Weights of a small GPT-style language model, trained from scratch on English Wikipedia.
Architecture: RMSNorm before each block, rotary positions, no biases in attention or MLP, untied embeddings, capped logits.
Training: a variant of SOAP for these matrices, 154M tokens, 2368 steps.
Each number is 128 + 32 x the weight over its row's rms, rounded and kept within 0 to 255. Layers, rows and columns count from 0. Numbers have three digits each. The size before them is the row's rms in percent of the matrix's.

# layer 8 MLP up, 448x160, rms 0.278, rows 347-376, columns 0-159
094:127147154138087084127194181117099117112150189146202199145167113104126183068112148172110165115160110176163179190183146110138121145137173104102114114175169102147146067087111167127155100060139152106201117146106160086111110106107127083110194101137130083155129141113184082143114109089092158150172137123174145117118148178098047120134143081150173080122135160097114165104151110106073133110098128148122126123140102107130097112114100111151134056093134113126110142150121159072097116115113164
100:114086151181209154135131065116122111100131158166123091108115056095167146073178127190168103122058116107164175133169178134117123153134118088068230138080149145099111115131120148122103070068174114107164162106142193133120089164100109100131167132119116184111124115136122105098087127153132139143085139161061162155149133130167126083097080112157144116066142166071170149171149137105115081134087094126148128115126135126143119111094133161136124106068105138097098127164115116146148145094189142
090:103139122117057114121125086084131134135180130148164103139103186145062118156100181136098142108138150178094129110080178107090140138120064166164133152095105133121117103167086166113165155156072097167049148134109099075126146090113117113109112167061091110165081097171129199116114122091153099109080163149116119094125080112148173097120140114129160140097104121083066147074140119181112186126146109156129159095119101119133180110113117125146137101054067150147162120173077123123074129136067103
096:104169166113080166099078112159146134130136097136173200120138180098134120161154129185090087119094151139157109124104087112150071172136135152146149130125098049177135082225165108108088156206153178150091096126107139095108093118138112116141086105116126130119177137055168106056105203106107154162144121131085117167155122105136092081129129151131187159132153117115093131104143149082089102141072090125186094113147093152194140141121113142103110113145122139158134085097153154125110070105127106
100:165131125119112157119139127118126160131114197116129112141039125152147104167133138134127126132179107106098148107129170149028118157151116065198153113196189105115126127166136130125156104134196078115085129117174154095129153127155190097097115128159124165195117128137132114149078050079137108152158155126107077134183139111085104100091148118107122097161086168138080079166146132138129206108120095148174047134111114191132134112122113124168150106135127120139168092116151154117114120152125212
103:133137182186139127191132116111080172165112174170113166155133174139109144184095069126127125105118127175138093140101147147112110191062128150155109178139088166142174131127102138147091111135099122137074150082146165075084134124107145135104122114106179132133104067132099119156107228116120097113107147129106079123152116109115145105137118189135077075111117127133130176129136188142030169120138102159138157065102095124174152161132120169132115109180101170155131126180102193063131126165113148
105:069125179112120164118088133169188134132081123087144123136125184107175138087182168128118074139098139142047083183129138165153146101113130101136124145110147143176115160136129123107138081176128190118160118140140178185101162175124081112153073063135173111137131175136119056086130164143098111175132087111121184141132174099104128172121116117166187172158133156184127128148185111140163170137118126134187134145131132185183103124063096171118129158138115147146097131188115186103133113115110095
110:163125146136136130157110129158102093097147107149119156156118133127123158147117172116093109111124045137139157147150175096050092113140093139130162100135148079112091089140153138094138141125198132130106095164102116134087157191172129142121118016106136083133118007150155106114184155120117097133130134111081140110100172116084168134139143154114112101152118115132130170148120132076063114086181199127124087145101215101124111116176163168141092123118115147146113129176110109178157169090099083
110:107128139128072154098084148124147164092076095146097117123158095154123102132112159130111184153105119195143177111102094094127088100128155131170151138056104112148119127177112160155149156093133110133108092117091163116117139131114086134081215120184157125042152125114084107091135078128182155097099142125174158097095118138148110183127221180156101120077178142156152181143192157142134130103142124086121171130117104120127082138146096160078147161138117090166063179111127151111103097124171070
102:123136123182141085183144109169113122165146216184199129108167103114136158134134180113120160102172190127115105139153098139088050113183180089087180126143141083181140124118155104099111162134163121156081088126135142180152142162119123111138160176183136100060119084128158119141094090109156098151082122109108132161147160161128059129152169105119141156161168143145102106124119105133120114117125152073182129162149116132128137126122174136118057042137107142101116081061119089143110135067123096
097:162125166153198111165110097115114152158069120110114100125123103068124120120149116116119152100139127177140167182091124100172107169156079117146150146189086121098103135142116096176163175120078180097123084130087168047126092144187101115132126141114093174104118120104063144156116135118160138124123131139111102076098109142161162088114153123156069125126079153118134115184091102132078098133130133160167160150169129088147167183198161214119119147165143142163151091134087116178042145176116119
093:131123147112167112122125139170129170130102079152131113138166174120067162159089129127121139117152148123119048126111091139111169167198141161118091136138117195126124135211095236116143125102149080157201136115165136115166142096104099119139137096113079157033130143110126128144085122177128184134097176124199066115101137121148076132080128139120115149103159130133108127164125068127155132173118210174140154126140137152123088129127081124148104119119134167148145090163110116191169114134078093
096:146118124108123091118157143085108138163124075063132088153162136096206127133123146083130073126198121122098107134169050155123077093108103196201155142105094115139113117121101128192100054118119102190096089094117139169109083159098152162150150145168165138100143068105124117111196156144183132152104134174085069142116141126076120101116135086134145097086137088180142184134118102064116148165075121125131124197144118126124142134157144136138171131113107162098124124142098056138134106108099149
090:109073169182126108166139138167141148118077121096122103154163115151145125103125150129143143138125155142099144130098133119217091117170108166141102134132126079136083191154159122106089102143092154140148153134154147167118117121109114136085175196106136100196107113077143123130147159145123054181106165141098133141133175162081213127164140114071114110156130124198192127068100169154101134165119114085080156198079133122088125129089092099185138155115125143187086118163092173144163187117102123
106:099125102123111103144148126114140113178190131139080100165186212138139091132149138154124137079113141105090088160097137129120092147130138129109136135102126120137145124133161154127100090081145162161148125120110134090200197096104104097129106065165154064134065165144101116190194126124139132143162186100199174103089104191165145129116128119123154092073171187116151145164144101108135137156063146120156163153119138163090132113119159104100121144113132144146104047057089133078111145093170198
105:111160159103162164089211122101168130063099098102157155086116161127076137186116139149172160125150146107133132118150142136132111050121111087140096077086183142178152112072155148080147087155145133107117096068181154177130109119116115090164121111084144123111155140100147131140067128127197128125138118139190169093102153121190184130193124138114132103086062130131159131160157118159166084135118123196123167173168087133124078156119159125105153072143174157143109086137149077120085132113159138
102:144101074060124108117144110121104147142176141117059161106123120083107113136127112097151130124175114121118051115156050154114069102123121108095069146094132084172136117159131075102046115072111190123141081101162132148102123147151099151106124092085114099117120107148101124090055206167112134146139097153196110139143134140127112143102107106131057130161184148144135107124052142121103125141169203129097124117160080109128165180157134103122079151150097136180187118140160113112094172129129097
113:148186168161089156092109193161081156165139122156151105133186213143086152089088111141129163102079137161152140218118157190147123113130115123089162087151140136196121130119127086105156074155155119114050072096133137157126116052148104119124085102160172100124144171163133084159143062151110129058149085133161124109146119133063139139118122098176107100169117141120154150142155168136158176119120115081108152163111113124143089134117102088141119155167181103168079161122115119119120128071135141
095:124130150157169142159111181133082104155079057044138155105118128180094082116136135132084143172131121101166203149129146129086113139131146084120073146074118144098098126145134115140158136141046113188099164135174086113079131099129100098152168110119097135145127109152189082109094063159077145081068116108089087163126091146167173085138130163137134171128112119128093132176130124135088130164128119098128115127120157098143131174133085147175126159170146131109100148106103116111195129170034082
112:095146138085141143107108142065160135141164102167084158131130164157147076148134188149154121096129101161096066112106125157086102085195085141146129142085145107112131071172178170116134101100199084130135055099172107120155116125151132165079150152146175112084115096141124169130077143163145130121140191064124175090125047144212150104123138164141110112159150087110108138132100101121095076115170140092128124129102140144129154137197120047146075150144114132160127153082100139137133131097168084
094:130129146113139115184060085065112136105162115065085155103115115078095139110119093107168160121076119129085096076113103141155170087056116155098082122103127121169064125134133167188113136150148104162109151132133134144073105135148105104113147074138114159170107136150143097161109097139133084105119085117115073075205114122130101103120127130131133119112078153150168177108121084188081111206194132133116114120115104153173203138113117208114114188182170169122143150154151139120145141109099158
090:099104078108176117115163164166131155126119229193124095165121160095146131166112148103124138113130166103160169104094090161112135113200092129084155059163080142120119127155149114103149119135099158166140133100124094073102182119148135059079156099175096093145104068124114137117165157116231100090155079140105164146151097112095124134158136103121139115179119098110153106108144178109062112128176147137197144214113132147126077114116134083188110089144132121147126116120138150127126140145177141
091:096112140142111106097181129118136140160181133114113077078102069088105124136164129106098108099121095105149087172144116107114087085105134168137156122122183077100144200174182060111162103144139190165092135123160123116190116116115136101116147070139142193140140141136235135115170134172117145086103169206151140077135140110109161151150123081125132142152164147064139217123154157085154157142123111155100117126084154131098092138142121161052144163136148159113168132110089165137146152154119157
105:159073112084162064147180105133141121130091146141115139140116106190081144159044164147119174126098102165101114141158174135176146177155123106154131157126080155146085082091098150152170133157120166108082154103118095129125140135090162068212147139162113141106209100134188131183109126126148162133124076133087134159098070122140126095147105121158117106118170168108153183099140082210190109163107094181126139129093158107123131096132159158124176103141076117161170093136101143132166143138091137
093:063092114085150171156073108126119108083106124137083112169120083097153133118092132128066037164179095098109149102101118151153105107153098152092094150165132139130085165142126144117117112124146107166071107153107120118153130156122139164182156142148039103089131082106066174093159167132183203163104108105068127053129128137121136110116058131157117086158137113128108090118129090121148110231119158077154091104164119113101115102147077121106155155109098120080144129117088091120124142142100118
098:171114075120144096146106140126095105116117162085113084135146137190114088145167122093148148114154122104101106133074124076165117091118185154080184133092135166130133140120120155176126082088135080130146108135146190059120146039071106153132104077139152114156131129157169106110093137078133140110158163118157147121070194192150090130142111181091167073124157180143148106156181131116065123184149081150165148151165140137174113126126113143163093154165135119137067136100051104092168158115139142
112:157166153154155103188180134149127183118171090162163133100137139107119151046136161113106115157130125172085148109108097149087127156146159121118173144108115135138196105067146077129089179147095167117135134162139176161064135125117107141116158150146115137146076093130111139199176158104136186124148095192137147135116183078090123148127125097158155105142154070148142099162082075147105204142137147096165156095146172114147078107198127172115116118071198109156123139137100154093099143146083083
082:085155060144063126068157140072140122109133177162168124171093117105161187110200104105114110136169170125166077164116101109131127165141147105147035165094174083135080099099133139118126104084133147099075167145106131117109124118143148134168134121086150136123153095091154126175106184101115141170064142141151135146149164119156207148172149197112141125179138128143122139080110143090115102093107102081135134109089144196133074115171107143162139130113151059118203151123154146132097110111151148
101:128103067083114125119156143141134162092154121172131168170108095074105128101128072145122092184151084107141122123166147161131134096170143143130119078099105101141106157105147193120124144078129123116106157121118107147081129135116106176140164113140070094131040133105110128205183108191119086078089077067129134092142098152167137095162114140152093123114129191111121116162201122150141167107140084139122155185136110129060082123066074126142120132107140073110161112137111170098140136221128085
104:053139187147139156152089159139169093102164160114131056120180104174170119153110117109146091119130172114088135106081102083145154115093132115114096093132075161111084124150138151124182121164090158162200130193158126145134161126126192146157025112127108159130098075103078144114182135101077137125132115112171117153119156084189117135091115122097136137144117093124197098089093119161136114141153165076158130126065134159169166122120150148150124105144122088127161077126139161145174113204161149
# layer 8 MLP down (transposed), 448x160, rms 0.267, rows 347-375, columns 0-159
099:124147086112095101114150109101116103124113179121134085126158101109156092112159109151125083140209184132112119059129144137124167149193150074120159076071172083101112090122147141120144150165114156091110137139096110112092104172174155118107131130105123140097077152196146136117102113115176109150145139101122203133125162145141104129177154182075146167153078194127152152171176111103161091120106120076075134091141181108113114193150175142095124183142156132209145110131131127118071210116109126
096:165130145109137095067080105190131124069143054156078106130162087185130113120131067105137105147158127127113086094161136133057147119131159132221195112131172179113116112109118075181152129179144174182090089158119084138141172102161148150133149125132139106137052123189130139106100103112111135065135125105079161090118159128131096139111141120072161038134090202129151103161085116151140096078091130128171180127122131146133123111124133108098130118178101106143136140138131123110124149185114149
092:124122139187161111150123156149090156129118133085125127143104139085149148144184172115103106153125167173185095162108146141058121051144102122153141120126195064075051113117057137149158119095089130110139091218154076088089097091113056112077096114074177145154098091121117100116154128127135134100153099126089100143091124107075196124103092139146122067132152104153142168106128160124121124142100104096077104146117091146115162095143154106200126131134115177091138151116113104164127149154182151
103:156139165142108136106148144116091125118119091105141153183116096117139071146070068070081184125141167131134139117163061118148051162170146179132186139137126119119071147155189123162076053112155113094101108181117060110120136056178097124138150155136156149096172134150175166146091112105145146139148106191136193148126171123122049115114106181070153157132164126143117122139108106173142133164133145107102088160149130125129179151093103152142112100126093125100113093121096088183103074137150116
102:208123144168114125180109149158213117149131127083108127177074101103140161095122155189101150104134109122142128214092115110155098163236092160104147122170125112086113141108173073106148129141143118127124130106117119104144172150143092125109142101093071070146123150106163078076102091088167169122094135124064152169205108137120095098174100189100143156093173116150139130058157162059106150096150111133117148120173118138141135113097168162111160100136160138132113110132106148129137138115127178
098:010134130152105133109144125131121128140123238145128113137135148147165150129118118096158147094131149083110100180110144142176110138126143126176112177141142168124121059150159133176102124125157147145161154143102121157043093074116092156161074112145147120139124076113107145107080127143118136141112090080143125152145161173155137117131076121174152104099142142117107127118094220096110097118145107152129126166147130094139155109162076166088088222097138179181084113135093119061115113143186092
106:170183102125156154153170135132193166149092199087120107146137166115111156164144121077094055150064159117114139070175128141185120179142143081137132187070164165093130097110180123114110114152115152127133111079137156112147110097168116150084201156096132165126113126149152165144125178176117117169071148108100109088178116101102141070077116095135110137132166111103162108153157141150150166114150149133107141194134122122115119128134108190140152120139160083170116121127145139144111058110034076
108:111102147227123149097177176105088083122152081124158151093074147128229103145118118175146140132154122118135142101110117120095112137083113148119137127179104088122133110063098162130123143198152104146106133134110100083196168106155141100148096132107129174102134049170149147122122130130126092154139068129120107111178189162106126133103093104161135141105113117100100114183118131141125089072173125163221144133147166078120077121150079096130068157095196141145137107127103091100115102075136133
111:110113079122205095137145086102159119165145115089116158136097160115106085122174133083140090103115137131089161069143083118129162157133142117125171087080088147140151115157103100093124125141154109132178091141090052104096140092053128081069140134184116121130080108089150115165088141073162132119157160099121118128096151108127131122113125149153148076114167060115082137093185100078137129145150113048134122123108173131108194096168118112181097150072187098143089127119170176134169114063113090
097:145128101103145154183145116113124151171188139129137136146113119082121140155095138106125078118064156158138140112069110101195116102145086142167101140090127101177095124161119224114109155145102174135108117120091171098144136113099078200108129171095121165144104127131166096136179113116162103122106156109121160205130100144148126085133041145124217189159138086075166114107116100143167151095084086111090107177129124154135088118097106098150057148215114145098118111145146153145146132129162100
100:134138144117115169099096086136138136146079144136121154083134159108182116148175180122056131120201068186072082123145071148178096094083186113139125145134094090136151098126096138107122074179166128110146095119142141130103126110147149113144153185141107102118135091101095096134121158082089126147107150157136118140117119120142158144098164084194150089136075109154167223180112155181132116176150106129132162057090096101159141154146117084135152136128130206139176124105065081113128087179134143
090:075124176116195104088170088132098147176124060091168152108115088084119155084070105122111153114160124172096096164080147111041175101115203162157092132151116096103127102131117123146119148134111135172164144099118102102048102129138148143136148134194122113065136118091145118143151098107158109154090116138164115146135150087119108147171123163130145150138101157165106080196139178115071073101133128149135125138124129099154198161075119082132163061164099151182101080113124117074096119129111141
098:084144118077186124060130165062118103217121114097121131151076134136139084093173090164077123069086112091116128123131126142128089139062144081100107136092125137134151139105136126089138150073094159093128103095180147087108161171103127134160109091203150141100113126098213225130094139132160104126141091084102069101125146185107093119095101137112134134098073119111127158145142168129111098111130076136108173131126143134107161139140124153179135211161145121100105137151137151177150143136078138
095:163137096151131141144096147029105155108147064069155153133133121175170106120158112130113177099147121164095106102080173111151105118179139138151190149124152093111107151147148116120145091118062097155160152181143108123108104145163172162041097127179144122106172068099074106167127134179115097120089056090094084101085147116147142096122113062118184114154118175172113144126171129149177058107108114153114133095098173122089156143141113130133140078107106124166185151104109119149157138159171108
107:143148139112072127017166122119116037132080150138079122109107141133111149120094144194047118133094177066123095087094108153075166122137147113099140083091147136144077141131133131073139056129113176119133108147170120131158107096141109127176150101147091157176128154145122120122109121161157157213137161158137184113157121130080105164116112125157178177118155140138069129158117159156148098072098113110099176052123114188139102114135131132141116162185102115159098123153127119128171156150118161
104:084106145119094142120163114119193133134119041110133160148170135121159106090105098151177127154130150103168173096100108114046148126201102077158139096086162080154185177149103143091160099105133125129161153103132204115115087130103133151130134070105187125094138082103162148104105146107108135115113159147129094183104122104135137206156139144147117110085148204163148105119156059137132081107140105136063085086170111131101118101169097131129117038155156094141138122113147131102156125182117163
100:136141094082049045065099069171102128137118175128116134151128205104119108109176141161098117111051123147155139109106110082089120092194140125146128119104094090132089123129119082148115118142136146068131149098139118175049184091086142135172087148123103071061116125062109112117151074093146062157098169125066099154100121114155095119123175144113131137147089132163185151144162144087101172108146148111120131128100123135125111147144111134126127145058141124132079149147158107152152146147115060
106:121127136175126166182122175081143141106110107098162121173127166147089158145162197150180078114094182108120109175122140147104118108096151161138165133110156154138086144138103188112134133132166137160087088090127039169116199135183071131108081131146142101175081116082069113136126139116068112084134107155093177079214099071119100128141157134104099093124063149105198134111117130161127172149130100104125134183149132192088155125139145152114115138107174099150142112150102123169144156147158156
089:129134099118130107110137143076156117106132188165156118152096096078088140156143124102135111141140194105103154109108134153147123098144021158075161114138080088126144134119129158121104164150112087054132137181154134134129115088063101120122126133220106170162089111152070136091083141116147109135091145140132167144136160138075120121142138156098092103073174135128187102106148104101140173109083105126102109128119161143136081131124111112217149165163179128126121130099159237139204119113131173
100:186133193088208095166111138132132132130132092081089156120211135171158093147098125109123132155157136154178131125107130096078097106076111113128107089015119127108119090121148141096069159124106134138150117140200063144144124148107142135166121130096132210141123118111099147140128131111100149046153119113171154137125108172146131134162145112144178097105120086094117112039055093118119137111120115080195122147152132124123078156088066123135089118102128136151150131080105113149183162128135137
092:175140184125125148127109114160120193111162083102057145145113082145163129129134112147108148157139148107203112070117112068094151108149099139072173114140214154184159187126140104174165127121114123195100127134112097107137167120109119141140141171131145119169140038130109150156132104151131127194103099157153092124138130195120099138096121110182147084134086134127135169116117086133128136106133101129097168098119086142116120144124083160135165038131177101092155180078165127146201157180121157
097:084132131151129126205154124118161184109123170129137145140142116118135172106148089118164093107099092118171137043130161112242146096091117116122160120144089143111155056068071119090095093220079058165135073120150155135120094147070186157092139120186126167114132092160122080157095110164115082166169072098122124140140136157116159168175122088127124161099132120165180110134079134159179112110110135146092108124152136170121096127078156094111103127123152141104160132119130146112133107151139140
093:076150110121154158158150117120086038123162238181154150138102141087105141131094151155089127146196095094170108101164131125161152143117169164136104105170139148129141134120134169152138120129136141120181112099127136101116075094102092130183116087065170083135135104119099147100149138117065131061098099101141139081114109106154105105147185116122172090111221159092133121189139066090192145131069152142096075154163114137140159146148169136074156081167128133129174116128127142102116134138121109
102:147164119112157105115094108145090144108142068085133082151147116104210075158147120137111073150116173141096099112122105107120127123128094056149143175098065141145110158158125140123080099156133141122134135146107180186162129151113142131167129138163190087098134128196138096107157092121125082140113171161179176181120094155141178105162073147138076106107138139139040146146154158148123074143087170117172115111107133105148146099064076149125177112117142117145063069123080072159095156088132165
092:100147116153139132168161174097098179087107126107071133132112125102174177129137068201133088154168109151135077165095070134122129142145098110091134169096193150130109160147082141132163146103138063153126108140144150119172204078135172198119174141130113136134101140162112133121133141152148159095113166142106105130148133117131071121142139114144116116124054053152107075103208125139129089186179099064110149109110138094162106118072098188147083165121102096146121129176056137147137122137132171
090:145098129116151190177151078139148102118131158088183132113101185116100125202187118086097110116138085147124102142140139131138100065129166047107115123102103155079170105098092154140115105129107132160127100171162167091128158105064074139105162166127129125136153117144163110134124162073127112117173149118147152098075144188110130094177122141139188065062163151113183164090183155166143126173162052118115133113154157126132173191103137181141123156106157107171087150100150118075095118125149152
109:146131153126104142096117066147162176085127170151108124160142161163141089151128203131109144118106082134150137081112132095183157107080111074070113094170159043129102096105123143095093116158087115219127094115154088153126161141142110140164120120185097083131084082132113149106168157152090162056174147131127097184102123069110145154126107165102046116151155129140163151172067123154168105166166109090134128141090159147136147124174106158107160195115183129101091138140109110106100135138098115
100:073126071097105164031101105116157126107172141151130149091177089137075103131153108160153125145140144166138171161121120180096137149116132151121093137172105133101126088103147163141105126154113120110093101097117147154048153153104107112202141116165119116157094142137100135118090122096105166125138132143064087164151145176116109082099215087064081102150081099054124132164100148136127140146135111107152116152116177097123156152136141177126079178170172130169140102195125116124104088111116223
105:099110096111085089151125137151167125078097133106108156154106102089093150126111135117094107179133128139108117112184141147062146119209136176087064111178116098206079154115093135149122094092157082155140119101149176151104120123124166210188128122127111126081130152157160105134119081125159143136080133131183108114115150104127139101139143153129074130114121120107112083121158124161098152113090179145085134124158082132058060143126145092108064217114121123064145028125133138169147123150125111
# layer 8 MLP gate, 448x160, rms 0.266, rows 348-376, columns 0-159
103:144130151177169196086108103104101110143114095177118124110124136151083143126127110116104124182144140133132113091164139122064134153121093059148151169148204131115141063147120075136184096146128183136108165085142102113139144101162091162103177060177152147183116156158140155196087156124135149132165096159067141101094116160151085099112166111143100073179125125120144121159143088090119125083123153141117199094170151100168116062120135113158120124136204132121166137198132175097157093079136130
091:121194159114095167125127125106127104131111151097154163127172115130178128146144142112170151165185191076112071124157088114156165153127159100101139153119142148143128104135178073150182099163173112098199159091125081197157146175120189125106056094159109090123149148110120079112075130165145152184159088131153092142093164219110095147190099120128189090142106112110116123161116087146162123105147135131121057141184185164121118140171151147155157111122114156139128127107152179111155137086128094
103:132107133088112129088161134121118095132159075153147153127116166103144148181138071163156050133107163138117159128052088085114127098156132165083116144160104108084183087169081095114186163108203094158110173120161128168100128087176180180125105105149133137077168146126149146090152114090164163097098193147150191119117115071145122152109147079133094142144103130158108078125145134152133175094105119130089148142135150136185185144120159068175120133148114051135163092151105064133140109160131095
096:085152152151122119112046092073111113140164076135124187142109136114192067171105171200126172110103105139132116134155097152140076101115116147157122134129131165159139156169144122131122124112189141167139112165112125148101170119211142112145090139111214157081140152152137174143093095172163127164098125087162144137082120168140141073148152110134130062129142154098154070165168144147159128128072165143110152174125174143133108183131119070135077139133055113117146132110102123152149097049156082
108:136098127104097036162159064130083178130150130105082112094107166090113148152143113111179157159126092162131115099101143134141104148121102109166152130092107113092116067084126131157147109123169102113141202133088147103126140105065090157092082134116147131109114110160060093125089125150155134144156109127185147177132112171127178125099094123127135096116129106131180165149221127155098116086085104141127092092123151162176140136157074166156167066158146173146097078116161237105127080133127131
098:208109128130169126153139108091145155147127107126090167127128109098129093089154128178161153144119072148121133036116093133098222154200070176114076077110167128079068116070140146156114121142134135126141102137141129141106144137107106054164159128151163148119156134147164115171114109140164108188116153112133060137133162120076112097146093120157157114163073097123147107163108108144092104135069080136100121110029140151129074132075094130115131096169112111129156090074127165154145142092155124
112:114105091087125097169125104053120087167060039145120141145151120167130177114146146190167105099118124159137163082088098077083102117112103109120150134118110095089168101128133149144146134198142117127114144101148117159160145168159155132124132073133103170142160100144106159148085113134107108155107113098145126191189098159135154099128127146097173153159123069146190095105097090108130143107183169045119082130060134151128160151177147067070102146123168118123110118188098189169151125151100127
104:092141140135148138135104176157155067139136103132128146058153182123151105144132139126183132123099131129098139114148107146118164176070127131099132161165046124141152076125097110141087123119096204168144176074150131156156152111153129115113110107139124122112124181135107101098125141162125127085189132128174201169098098140120126090094177174155125175130141168123176169092095153124110093124101137081171165071120145141086059185099136066163067119107150145221133135093203155134125124118178137
097:166087138154119194184136115095112105155103118150160096164165150119214094132114100094151136127162142142135118097117165105059135162109123162137134146148103155159097137092116143121185091134154147085128072029063124139135118164081111139112107105132085130177096142147141174181126140164197125164103112111088127127105110174104173089131138114103140150172145094158156206121077071176085072158115127114106151133094151095174112110143183163075175141147135125141107064108131101104146106122077171
100:129132112118093120123121121174120121183112082125129184114160135120117144115172123132138103138128123094118128098112151153185093185114085144109106130118126098112115248144151104176156122170073136090180124150139116110125083103133144136145042127137129116094121169148213150191139160165094152105123119167134113100118095100109142113076114115220153147102094119087062144108120167132140111091101098096160193091137115174082157118108184118105176049129136079098189131127121156121088092108159162
093:117146104130101142105178080137109083151120140197102101100152136131144086143154120100106137184088149155148183110153111083077053117118145131153168113147133062159136089136132049094126080073082178120111144149125139098101118097103143144072140134131113087075182113165036124080164101146163131159164219122149129129134118162129119106123094087118173116170092186125175141135160167122125072089177161133140098117132113129091108106141111154194078164095069101090159136140148133105114113101116130
101:153135128037154097127121134145121154108135041139134173139076153146189187128121145163127112131193122101152134057155139170135127117172051173098177156136188135090075127106153084140114078174135168147097143102146147116077147134169123161152151142114145151093098109165123098113109073080093150160159083139129100171120145131115167116101074081180123090181116095146175141099110060142146111115097098158153163101132111159152141130092185126165130199109185144090099121110115142166114157136113147
094:133158113104136190158114105134083151164127069123075145104144115145172146119199121153184135153141115120151117164137140116162146144163136102209148153106118168132116170125174178174142126157157105197103225190107161136080079130175135164148122104146137137169101141162141099122156119086126083077125107150141081140139150093110093194125069094145143139108150123081150126129065088153136123189153138075109144122117155158159160162119173176100098132189123069150133086120134150169090134071149094
108:138126129080177149188090131177165136166117107126215147051095116113092124144078097048195175177155111205106160143135104124115130119054100129133138118135103110147144103136125151127181208157109084039165076150128107138111121107129137105113113054123125122112124118119108125157119114097138147131141134108107120111092148170087116103104099118120117102109156207114146116164170096120117071112142152153112114140150139140098120076127181181145028157108142131150190114116151141158133124115131096
105:133128149133119119086128149166046087161108054187115114144154137051150145143123179146134130115103088105108168114121133167217134187184179170120157169171110141090134172147132081090106107139150060130159093182142130104133144136180149114090133155144127169149120138160154110118189145079097120142147108093115158122190118175106119131102120087081134161155172134131110063094115168132123122093155150088132099112159121144130155142153177158145095171098149121124100174123139237179114118153147147
105:163124157121098125152161152111134128115181116147100106077135166127146168141170187163162154123099130121111149189160138124100128086188127144077179128161156111180098064164098080146155137182217194171109074122143157157117172145128101146080137099109124085076084122110132108126117130109117095105131110123112157133138122124161161148099185069165120134161107104100139120128112180115161092086147198055058148176142141156129058123083156105158131155046084130142133132142113144158139124074129117
101:086146101097176064201119153121090083140140084129121154039124096144161171106137173083103070159127102166099198098102095118153136169159058183149090121168136095103171129093111145105107122103166113109246136137113122143126099161128148097109139115133107136110165065120141143144188167092192127112136166084102100085160148118107108068123118101116123104097126113078162115123139168099124108113134161103065103142150128090085102104136155134110130109173110100120127126127135066137104171128103182
089:118198155142153171122125100073152118134132086105149151150204141113119077182106167122119112150153156189140120159175128152153071098102120133083158090115102049116100155158130110130134127131090105173086064133100157174153128102130138089137089157148107108115087147118161137180184091076143144105098142161138119099090120141088123044102095103175142103125126149138119172033088091095125158134119116143150133117133091064119128143094095118141143101019113113100147131065087159087117124125134161
109:157174191144090188122160129122144166070131127124107143130125152103119048134124154101142121144154120211148123160132118138117097071144127132106142137077128148090130103086101148135164071155159087066168063093138107150088083099154178116126123075092156137144193160138103135209154115180138155142146163123102169152135072157160114063184103121116182124147194099113148129091089109107144049122118125114150131134160122147117113145097110081132062124152145136099101110127174167065169123143129083
098:125134116190165129097152149112133092137126168111153148096135159134151108141162137161145107159101073189097154070176117144167144151166137165111181167131125150146139089124119085069137116217190162157141114083094144089184060120087185143095131079126072115104132130125122161055093148111102127102128114100106105150163179084184126103119100148129127144171128152126128110088102135171134082097110108106139141097147152088159085098127184042153173133096091190195140130107148088119117119087120166
079:198073152123101101106045088157159143159135129103056122086116080144149189137145149135107052110102113158110103155184100154141142130107155106096165149111136100076077121136118122116145119105153106217133110107144135181168119149144142116190109134123148148131148095098068150098132144084078089125099101146149069123081170158085150192138130145148149148080143153134166083113121092125166109104166131132142177074107104079081130120105152140084083181084167110119076178100085117135080146127134112
109:103118146108120130125120063104110127113121175198137124097066168134151123130080085124158114094119099204163207150163092131131102183112085131153122108137108083107133188150159105117165110095131105139134160148165129092159119130111206089064191090155149109103158147124165129067100128133106141126117150167162144168161125101117177119114088080136184106091132088159150141159172115135185179167183117165113145153179107067123082111073166123111093129127143187065128161117155152138141106181132152
101:086175141149182163121105132172101090143147119148151138162138111133141140071178143098142132181123109146102154122105146059127133059107150104140184075099119131101169160046097172175173173144151090104138129175089136106157112189127089140077063092130125171148125127137103125130108149177151094170044150127054077164106121171101097101125112098123149148139164087129120054097079142115139094136157138119153107087093115159084174134120155162101099131078112140122099158145106069107062116138123114
098:133142127113113093135114176145096128133114102119157129119184157151065071157106112092167179173140144109142126126125084105080134106145132147122142098095117156135147140120082114155173145146146132055112061113122162118148149096124220112083097154085096185112135108144157082127135096095118089156158155176177106196117195132118147080137115057112147143112063095119164136203146124119073201106171163183205117111119134152167117118122129109149138102217145116152098129097155146122156128139132177
103:135072117150086112147096113129085149152144156153128086125141183131067130093145134125165088136178128095154067081076170120123137139125129113097108161179141117083182123091105173109153072166095121105192116110134143143190093136151140158157132138142202142116175146067173137173114122118162143086170196093159141122113118181116115118184104138133149131148118167183145152086139114113139122152175201096118137123167128185121161163096182131107111089182084069147057095161119119091171158101120097
107:180137129113126126193142105112155134171151094118122107135134113117148114173095057176109123115147144148099139160157211122090101095103116180057181073085097117166135158143129115142155129093191113087081079121142183055133094067091103068142118122116175149134118132079132139120082141091197115098168089129125117166189123188118091107101143096075163112096106177107116188127155161144144124060118155135139109137119094114185141192125092142084140134136134128116098070156119146167150136134111119
092:141081111108107147111166150115161092104133178135125126178090162139143095144048143058084172135132122135127118094113087196162143095124091088109097186109154132194076154138111109106157116149178120116141112160176016128114133125096187139128102176150154129129144094100144167163123109150100116136122144137081114114112080135186139112117130118165108105092121219083132168120128111141130126148115108163133097144169097195155102052104108152208116123062137127117162157087070132141141163124142122
102:170141142086118127111095124094095101136076144171131132173090096118113127095120119070109150074127153142141124108135113106132143069094098103090183180079158084129163144155115124132077120108140117117136110133126121158143134091147118129133198137062147141131109082095126120113182120086235116158169119157135193150156181107104203132103123134102125167157152114138168192087115103040104131072142128164083127137122133139113127072120149061046048115096159153101161131100120142134079154131127136
105:124106178158130104146126123149112104136110044147138166165167102089125080070103157110156143146093113115131103064089156138156116117129176149141107150127130118171144146131161105148105094082084121160139077207165195139146078115129127144160085061135122143126128082072105160127114161081056106163135173083121085155100129090233116087146173116119132154073144162181090132118198112080114110111142074093127108118108142091099138137106131127144191160134068170113111135151155131151130141098133085